python train.py --n_layer=9 --n_head=2 --n_kv_head=2 --attn_scale=0.159 --init="trunc" --init_std_o=0.0405 --init_std_up=0.0405
Each number is 128 + 32 x the weight over its row's rms, rounded and kept within 0 to 255. Layers, rows and columns count from 0. Numbers have three digits each. The size before them is the row's rms in percent of the matrix's.

# layer 6 attention value, 128x128, rms 0.1, rows 0-127, columns 0-63
105:162188082115100131100154119154126152117093163153187125101159082162106077145125109120075150203235142114132078121152136163133110137126195140121157121175147109151110139167132190135145132106170112
095:164118180095164159165148121141127137142121105107117184143098208151162139138166157089134099195053164216104126150151127135089136133149102115115101071139134097119105135084116085102080107162110136
092:163121125139119119094158155178119096122199100110107074094127073123149111105146136187121140152117138131083152152081188090192095136149115101136162116068105132088121122156129117126059130096156146
095:110080126068180114138125134144149143148194141186124157096146108126154120094126098157141094118131184149157209131160150115089146162148093183116130150153132136105178072119094126117062146144166178
099:140106120188169121114178201109135159135130132152132117154121067127151086147137111126079138086188142117079102099095129073142092096118144099136133146158167092156119137086121048152190119137148168
091:127129112113116170085117124129210150052099078168153148149116150192135094122123121122122115090167162150124164184146163131138080071117076159103103083123150135075141101156126121145119130135090157
094:063116156110151189150105196086084073125154047149118154116100130185095124131123107122162068128171124110098152135151151115112103122091162110161108180117130154134135080157139095101132155086139128
088:118085219121142113119101102160092130124094180153179138102121107154139141162085117124122108159122161204130102168124158143174109144167127108133106116073118139056190146108141188101100125141151105
096:140143127078127145148114079143132149087052163138180145119122133092114136117161098104107177101036100108104173143121144092136118102155112074172110119099104136103116128168157094132130059189117152
104:167172119127103150155088157155112132159116121086118117131060119113079083132159132140108130159129103071076180156112105123076074167178171120195143168152137183165150082115135120151155098179118172
089:129207123059140137135149149106091145154073126171112105160175179098026164121146143125142137151125150094160149114106174092107142100074145090091120079137179159105136164056111135068065108104135116
099:130104120102124142083125135176128117121153119155101128115162137135141138082074162138115120101083111140094198156164167140074150125164085067130155121138165114093129180119133103147133083145156145
095:136146149100079136196162093131092202164188191206134152098068161099090150146097101173137148147156108144125094142117188108138177125133096127100149142181110163107118112128160130125096114153061126
099:136126055158150120077125148123146181127121142091128073123122140160165116129160117144130080140136102115169123113125134154106087159114102151172093108127142161131124144127071133170142160165076204
102:082128177168092114128111053126093130140147110071138084121109091101128115088177085082128213126101104153115134075145123090116150117149140139188162115110121102159125159139112120070110124101146072
101:124141198111106046182117135140167108148134161121137212131137162147058131137110167117161158135164139096176122106150123123164129152143121147120157143104133173141149129120088146116137183128165120
098:117132133139121142110177116139120160192097143121146158168133135143180159096123165151140186114111129075133078079124120130123166119161171135156140123101111124090152136134093119124181157042098142
093:125081163153063104134143150130134121112134121147118128079071171158186078146097175089120128191156154172142174122136127153130147106170114137143124115038095099117125152143111107047123067063119094
100:132133192152100116129131172161118105110164119102145174120114172111149121139136101118168180186081141160149140097098155167155146092113078069098100142111110081132168045119128107085137115129176168
097:081119111136150132192141078137113116116132070197128129112194081075203110123104177084102099149122106155094179123109110109135073083222162166136076135152126116116135148101122132140136175113124141
123:150099123092116150166166106125102105126096119125123175117121144096180098178154128106145142113102136154120107114103125131186091160187119177174156131080136118086161129080103159116106054144133109
086:080178101099159097130120204085143119123126126192116094113125088180106117169130130102099124122112150149214119174103095106102140101134122164117141094110150147190106120097124031124164095122131105
090:101150155069151090150104119142123177164146236153130068147110189127133120100105049083147156168156166081156155154119136119152114142201112124138126112095135152141141076142132150144130133119135137
125:125120128117115143173119061067142168093162102097145106103122159034125087111152116132152119137135108138147140169118201119134148153195119147124065139103128129135127179142122138145155078122138114
096:075128146202132114198109151171135077142108134140145137152053087133134187166197132133060100157152154134073152097107115163135145108090078078042162156125163148127120178094113090126187160191122073
095:074130114209119105195194133122142109126153082126125130163120055065094067076130108097147177139106085159160139098136138195129061127088086130119160127179056124085126152152144170115165134145169147
092:145085106145099158135124101092117146137109210132108124107111138172239170136112098077116130118145139123118163136148120068156176168116117057144123141047124141089168095121093103086156111106093154
122:090109130166150132121140157129097139109134108077133206159083081194130194126089073144138128089111109108147113133124080148102103155098149127120138132165095119183133147135143075152157142067115089
091:072168120140094146125195221119134081093102183130068132099103125123158139157143088151147150094169142159083130123099125156147113113114110158159125098151160099105132142112138111159146170109084160
112:124167123154134135122094161140150153127106097161127164161157070123053148158092204147135128128206088121166119113112142109074111154149110131126127104143134106097153118118160125123152228093149089
098:153080067143188092106093164118153062120114148158087102147136184147107156107083135126101071114191109111090150130077143076136074130090155140081120149115121122091175136127133121094182151129159125
106:103142157121125130139213085125130152147131179113134105139116141091134134057161139154128094174124181106138166146167102142129105096118129078151108101124093052121163129145123116143101161128105112
085:123167095151111138162136128116155156125094083149099128086164134082094121107156114151150145180105157201144155136104118123124160118120136169152139105126170098133134103102132142117097006052176077
096:087175164131152148170157107157139096111098076103090145155066155107172170134121120146110098117100068114118091132121140162103157056100114097113126121151127099196145152123103093154183103095201108
094:131171077054120166079145133137142104119112120134110110114116097086130046120149144121171135130111137111140115074119160169132104118165206122113154185131142157125119122154142087158120141166099122
100:176136159194135101141111185159084091163116113189083184207171105130149134147147122084111137151069141125101038125087080082157159184090103107122097142162135079136051159079122152148131163093122146
092:117128128176142226162087159141122098129058107086124102117184207108100215185126054187161140127121117147124093098097117151131132138131163089129129126104131116128130128168118155163068107133137138
099:149133203141132072109126107147156095177117043122208140149102137107130100142112103120139123154129147181120197140183137120120128146123077140171132131069145129125126078080119098071137124101136160
097:134114135083124057138186157114137143139097156098164131162143122177085125112156101178126105098153127100101102135177145144074145134105113135103101133117092138111145093143140077179117046148095185
087:177082115073136129048156095125118098116088161095135169101093142138123154122110052163137181113143097158127201078151136134162145098168182080137173099097102169161112158066113107104096149126140064
095:168089094113104145160112123097113090166136175135065084085110074154133097148099205100143112077036086035150114116170137106164158112090115038101132132136131131167124154105091120126079080125128108
101:131117184170171080108121077110131131086135119050111158116126159155141092096171108120106094072094127110073065107152117179148095074080206049127157152159146128132086155116099136133146117113126093
100:092164157105133126103120153097108091150138137135127134160117133094179181120153124150160152096080121157129127128154183076128140134103097126118115072131144156103148143093150152144071083099158092
088:155120118116068188044114124133148137056129144155140066122142105072157089144129084152090049130134172133120158120118192122103150189148151139180133134057137117135125189183152142137114107154114116
085:130074136150172121163118095136100132095119215131135116119163120100107155118135039176084115192192054110110162118108112116136120084148109096122142122141100111144170079122141110102142124142150106
094:060130170121158098130126114117158134115136189126161093097133166116153080106184159131131094116143169106098097138152151164115099156123121209144107129089157179132120063138130128199109081147106138
099:095117124148174102140133139112152072120130150133110164145152061150071158110160186124133129161126094118148118128059145092134110069083095179140166088066116112123058174133153175162159157074154106
100:131169110102165143101106158099151087134156132106168161130157081137144098173104082120105103082100115089118160094108158119093136130112102097156136137169147137147176133123062151127171092106098206
093:111090108168145164102145076145157120079175216145139151141159142131114095086087156107094094089106135098101130111088179166118102121130205162080116092124198104107168103094145116158121121127152077
098:170131105129096091126072144172190130146091031126101134113123178171154098178105150137193156119139127092109170137106132138165130140143164102081213109132130117119130191091153067142133083123090136
096:089143186120124078076122121161138176148144151173105185090079169089142097108123113090120097093088125191095161112154147117101129124103091115182131123103137114156132089101113116093050141154173101
094:156143166116194205198148180151169060085146158135084146162171156112084088115155092105126104166107141137149150108143176100122137110147140097138180138118105144133151160142119139174079111072145228
091:163153135145136146176102071191141081095089105080114148171073179084113121123116118132090131126104076125191074127086064095098147110163161129067137127158129175174130118104143184123110136204110114
091:168138128169113089187147106149106107110161096109088136156138166105132138075026086101141157108058140165142149141146110154122086188147113160112055107194105082152141150142185124104165100106107084
107:126155155095153110095115084126107141145089127091158192139138073153144162114065137096121133171165103047154072123146071147107095124184128068114096155107129076110119089141100114172158130134124101
094:129137115169127147186159108108122103151100141134132152161170155178069095115101146191131138048153178063148136102090136133187125175015133128114149126121113112162181159085076179100121158143174133
092:123111093131120071109061088171054185148148147192142129136135061070128122195073142155142093173125158119158115106127150115164073122145102174067100105130164128070099106104103084099134186111117113
106:140138183127134146164119113135111175117091086094182111114119161080177068120132140078170173150045126167135099171172137120071086114111101129156075124104125172105065150121151137132143074072158098
092:124125175154078116105117165157161124059114088169098110171100098164160153134135085145105079089150120147202168098087135140143108153180157150124200110066139060127122153140114092159191106195151125
104:159077137089109153071137090109138126115124146059082148071111114100089106119178161167102135139088167154178120147174157085096132096193156136103183117120174191145138158101063068107131104099123135
104:158117120195138085086167109146090098118154088083150073148106134110149146096102188150176105139131100110096141128146145106129144099110112169133139160109136143089084094114117121163187154159106111
100:159131122134123101125143110073150031121123170133157104112173091184112126066099092172107137153132129086141129111132128086126163099104150153177129130118124100128067145148121103161057159139102125
103:155161143119142081116073181145134146116186109077101146132162177138134126098126137145156125147117131123144081146144154186105097075105074129136089109146150138124116065188163142132179169140097137
103:131136142156114123138141094127090086085161153122142095146073151123149115158177197140146164128134133133137128146090173096088111148234102131148116065137095151146131158088131103090151064140176124
100:168093116146071135140124109163059153100071172135109181153155121104124134132115118109110108158139172120090084079136110131141127147083146111095108125106191112125067167083156118109148146112141048
101:113114134054134151155120122117149185150119218167137191150096086165124180139151149122163151114173096134108126127124122131126068147128113045142148084157136140109151172127099123085124089157116118
091:158133184105129133110152130107183102109109068138079120126146166072154147167084104150102110081060132104110112154105166090085154108164107151160108124066103130076150086079093110085084133136116100
107:167190113131121126108093118117157072096158109168136139086076098145149146138136109109132132081164141178134172126137113129132103151087084142130128163123110068072144104115121058109137118149121094
125:150170094095113053144094118136126128101115100142091131143102161061126134144133088159177116123074122048124082072128141154142114064140182151118078113138108114110176075094097124143135161149137093
110:148137167116143139139180099122122133158081135091155150131098138130107150132078129172130164061148141184091143147106138137195153144090098147119115122189129134090112135111153230187116160144111142
093:105122136169163201166087048121134130198170121122089109120143103108116154149133138110187136102157104133140065104111113137151121155158133220146152153056118132119164188119084143142163149079114056
122:137147140094114119136123106139161130154177158155179114130094148158085119124109184151065128195163121107124141114140137105152136091193119142142113154174150128117129111124122156103217064114160134
098:173120119115167095120133142130090119148170104122141152050109122124146139149109119146077117196082183132115164140059117114116142125123120076116111153182077160179131131103118166131085058101123099
097:192146143129080151149156123150093087097127157152132081125129145089098125091125151128140163202170139129089122099058172167112091106109099058130100107122149112130183163162134133121155103160098144
100:119156103067145057109088104117159152089194121116092176088055121140107163097151092141095125094176116111120091169120102139126098133159116113169139072096161146096090151236137142161122107112108059
159:141180129136091134091093125118184110082117108127082083133140149133096107175137121134113118132085093113116149176133131113093134139119126142114110140116098156102201111079094072144182111101167125
088:179115170137158143165149193111144159142074161116091130139148109132156124158157112125026114103082113052084133113077071138092105090131131114170117122108141109173136173137144142142167126112101108
105:099121036116179175145163079128121185139069075094115076112170112101116101132184114138073086149120178075126093165138142096113092138182096114117135075115119119081153121121160148166153092132075213
097:072163100161116118106146104163183122134078187118144140136129184107146112095105134173158160133091128097086161121138138170148123069173107075136201122130051169114120133177089040121089194137131107
094:096144174071104176128103099130125118157084136198133157153090108147127120119163137132092124074092136145135095084127166109146147152110074152127141117136110126117163140084189127151127077138073154
114:103113141167129156158140097109123082167089137133157101127099118100072138149116173156155081138156143101153167153106154191129114051122173097101121185128117107119100122101196147099133125157116120
087:123125133144163167105158131123152097103153152158122096121148098137152163106115143066109136130087097074170195116126164111131155076058134141100095106085099115145096135139084081202173144178133150
097:163117162144178135157120154166139149112165128197076187092065136125171129179139113121131150186114131106160096166107133104182087133167114137126111190176162060141117136147139075142182186110190154
099:116122147129190151093086154118146204181089115096163137153182110103100157122150111120069124193143146172123141133131145120142145080139145109117127104070174104109123133140186101144138134122162151
105:112129086117124104102115148116137083122114111165141147160178150141140167157126089080151173152074135126134085103123141084140101132119099108126209122116123184138096120160133126108137189044090142
103:111110155133129168087119109142169171158128066136102133132031143093149119157119127102158112208080105158122120056150143149128104141106129199099193127135158167170099080143133123090089166103117094
105:126110165134117128140057152194077135140041092138064123066132118137107184091130194125137166142097118062163160162072126152161120118102099151119143130105106124090149186152122163111139108148164085
088:108116183182155059107115121154171057155182165110106112164088137125134134147169116155103101129079159125127145138059177134151124166109090144123161103118158141154142102099039122194174117183119158
104:152181116079104139143182076106087131110156104122153145227164155113098120133087100115163180191073130165124160156099142106101125186164136129086102118092127044132096172132185129105181122179117129
109:121198089122154098165186183155139186214122128103189138071111177088103097120105135105138102137149142112147133129106116102191105129053101108101160089057137079153141157116130153141066140071141088
094:112170055138097084098164147154146152104154142124190135055134105161121142186100125138148128136097159139095141135161245167104101154168134137112134145104134147137090109142144128152136202107164106
114:047184120154155111159098124149083128158093126118196186102115151123111117166122107063064099153092140161102195107101082152151097138138147112142108187156109081086136146153078097153142157199157145
108:152151092185086149097068105154146160168116118065120138124150123157087134197133208088119144096147160209111132131105067112100110075085109041173096138180148126157125130136074108111168124142082112
091:181185123201155126149144107172144112161147116152161150150149125114141114095194138146111136113101141113134106103073128096128069128162143128114179168111142110118108173126104177085141166093131120
126:116135115104169142154089143076160089028148131146167149092152135082132173136125152135134090094117102158113101103131112104088186104119156171083206112144141123161155093103090136081132129102184131
097:147151082082153152152115102112116190090164136095119149098129081102129071139122158127105154106094159109142148102114149149092152149085106115120159142151128112091204112166062092170157089128123193
092:168110124108119114120082141114090107148140184053122071174109171102135106145104134132125114098184133133181175122124117170163101117102151173192059101067143125170111138129144136136120168159106094
137:152150125184111122109148123106135124080143126100100105139131115100168146167095138124107162143092116154102166146128130053159129106129192196116138145168051143120168119146063133118129131121087132
092:135115122130118142053114150090163106131094132152152147114146110099109139117150143167150087187169144102107121188138130114115070111132140181143076154155164123114093190111132136110124124116111145
096:106185220114158093127115125121114160131114086201096103149175163145128143116156138187111141157130169143102130182177103068127126121194098157157104154100131115073147162148094098134108204134122165
086:113152135045218093161095129134117143114115123120125099126128050186114112111137168101149146143097116142096165141131157113145127126126111158123112104084113168088225146132147157097145108140173059
103:086103160105112174150158190143132106149156077121085130102119186100114143116126091142144129113158109103087037102110078125170125131133141142094101148185107148136125088183162108132148094079122169
110:139133142117126168140130108097069116159116074207091131100118083145141092103091116182096119135139202156154126152149126166155151111096079097096113082133185130139105126199150166137119110108108168
078:098083124170147071123095134141107099062147107129135136096119164104158149146159163102180106112152087147145108139193129180124133189100095119169122094099125112102139108173151109173157104077218191
119:124136101082075145150092131138161093054070148086125145118130110087139165123116138161090132100095165114074118149097156148186107126118170130102081164127138075137147109156117116159104184143150146
086:120131126125106140164094139101136113157124122112116064088133145159134144178157078082089152047110127127106128172181116111122166101177175069088176146151156166147139078114157098155171105136159116
104:085166148164104119138133105099116170122105110151096149072078126168161133127136092167131178140115142146126194097101065143111094091125093122119141141071172164181063178131150185126130100100184148
092:169127102086110094127151079144120151120065091109161165111105112151107111116168124160136096149100143112186092109135096163088087141154099115126178181119157139179131079134121143104116120187089142
102:158122151077133122086171174158105109151136172083087138130091092078125151176098135111092213144105146077077108115097166132113145179162090124118132105109131078128169106171109161091156153125120151
088:118140126123060108171148096143142198112134114126095155095173100131079118093143162169128156079098106204108105105152136096146119106138133190171104053155164187159119147115175147104076081135104125
081:114149207148139139164175134168148095131169138102120109175111091141149118097108070153125184144151144114098123136116132155062113081145135149091170154187144119121095149118136114121123175095116068
123:172122115139155061168127108157174129115140069123171175109146131063090128146144131147115082125090118111123131145141120105167126121066132183151056170140131153172159139149083046077146139123167135
092:137116165166116073091117127131098092146118121102082137095141081100156176126142089110185113172141118161063100106164117128156138085162131085119234125085132080100098164153090075112070101090089125
096:145114058086152151149076177165132163142044126154157197148102150100129146092125104158145191122164087126167107164156089127124129140119115168139085119157139166092119152135171125152029099143152118
109:151167120168090076124024182109141212113152109073167075149082158155168141129114088154178135157127126117109129118117149093107148119157105169128154101186086120126150129185096173107175123085112184
102:128168111132123108145169143092168052065128146165097148149098130094111103121188095133141104157101113126116052123133122099103087162159175164135135120139136103084112046131140196145097139143156094
086:125120124122127153121182135124128128145184171178156143100118173182127163088170157159154114134094192154156065105223063125174097121105127112133111116124127137114156084147152179122140150104164154
102:142116125140137115115087086128134151138070085096056132142090123133116216153064147151119156168150139164119101154172156111108176112088110108123149099082096173177182132087099244127152168146146089
097:072099138073193094089128161104105156083089129137130125107132051113079055112135202125177111145093139140125137093089175107140138103098156139119169147183117164127126095094175120070172111148117143
091:117153095168170120133150166102078092110124122136131147117088134115010177134085144175134161081190108129183129145060145115162121137166189168148155137175162173119138140072128127201091117119124165
077:136123137100110158084086116100104143207153117174162093126088066101056078118156124119116098117118139132054142126104090092118120129129164132065106102146187149122166133111096109161128147142155126
093:104095097089133168135125145155012130186184108048132153151160109129143099117127163138102101147125151167113104087173185186106122171074151098107144192124124146093105119080113175125112169134114109
119:137147135165102046082111124106109157145144111118179090112168106116077171121103116161135101070090095088118185141135117078139143129112070134081090156107136059078143122096081087097109107174065092
085:100102117131088129095111150101131124121115133105155142077082127088169190144130180071196145148122147124113118142197139177126150118093104140093170148073136165075117139175154152092119112154109100
116:076098063158148116117071082123094153066161127099126111133143131130115092117128099115121177097144119083105048177104147152161082107095133063127135140168160137138108167116079154115083145150075178
094:092103173108112092128110089169093098157125121134164163115146119115092103083101190085097130134181154120117134131121139112078119155105125139121065139160150117103062090122088171188143123103144122
094:127144097150139156099107132112140128082109113095108178137103146135094128114118149078117109190095109110169166066104137167157096041185083121092103102178119131100148143169090139121155253103111072
095:145099141132152115137152149111136194113114133133164120133051162083073071081076094117103169044098136131140144132155113127116094170148112173146167112125169136139126160073073107162134145195128117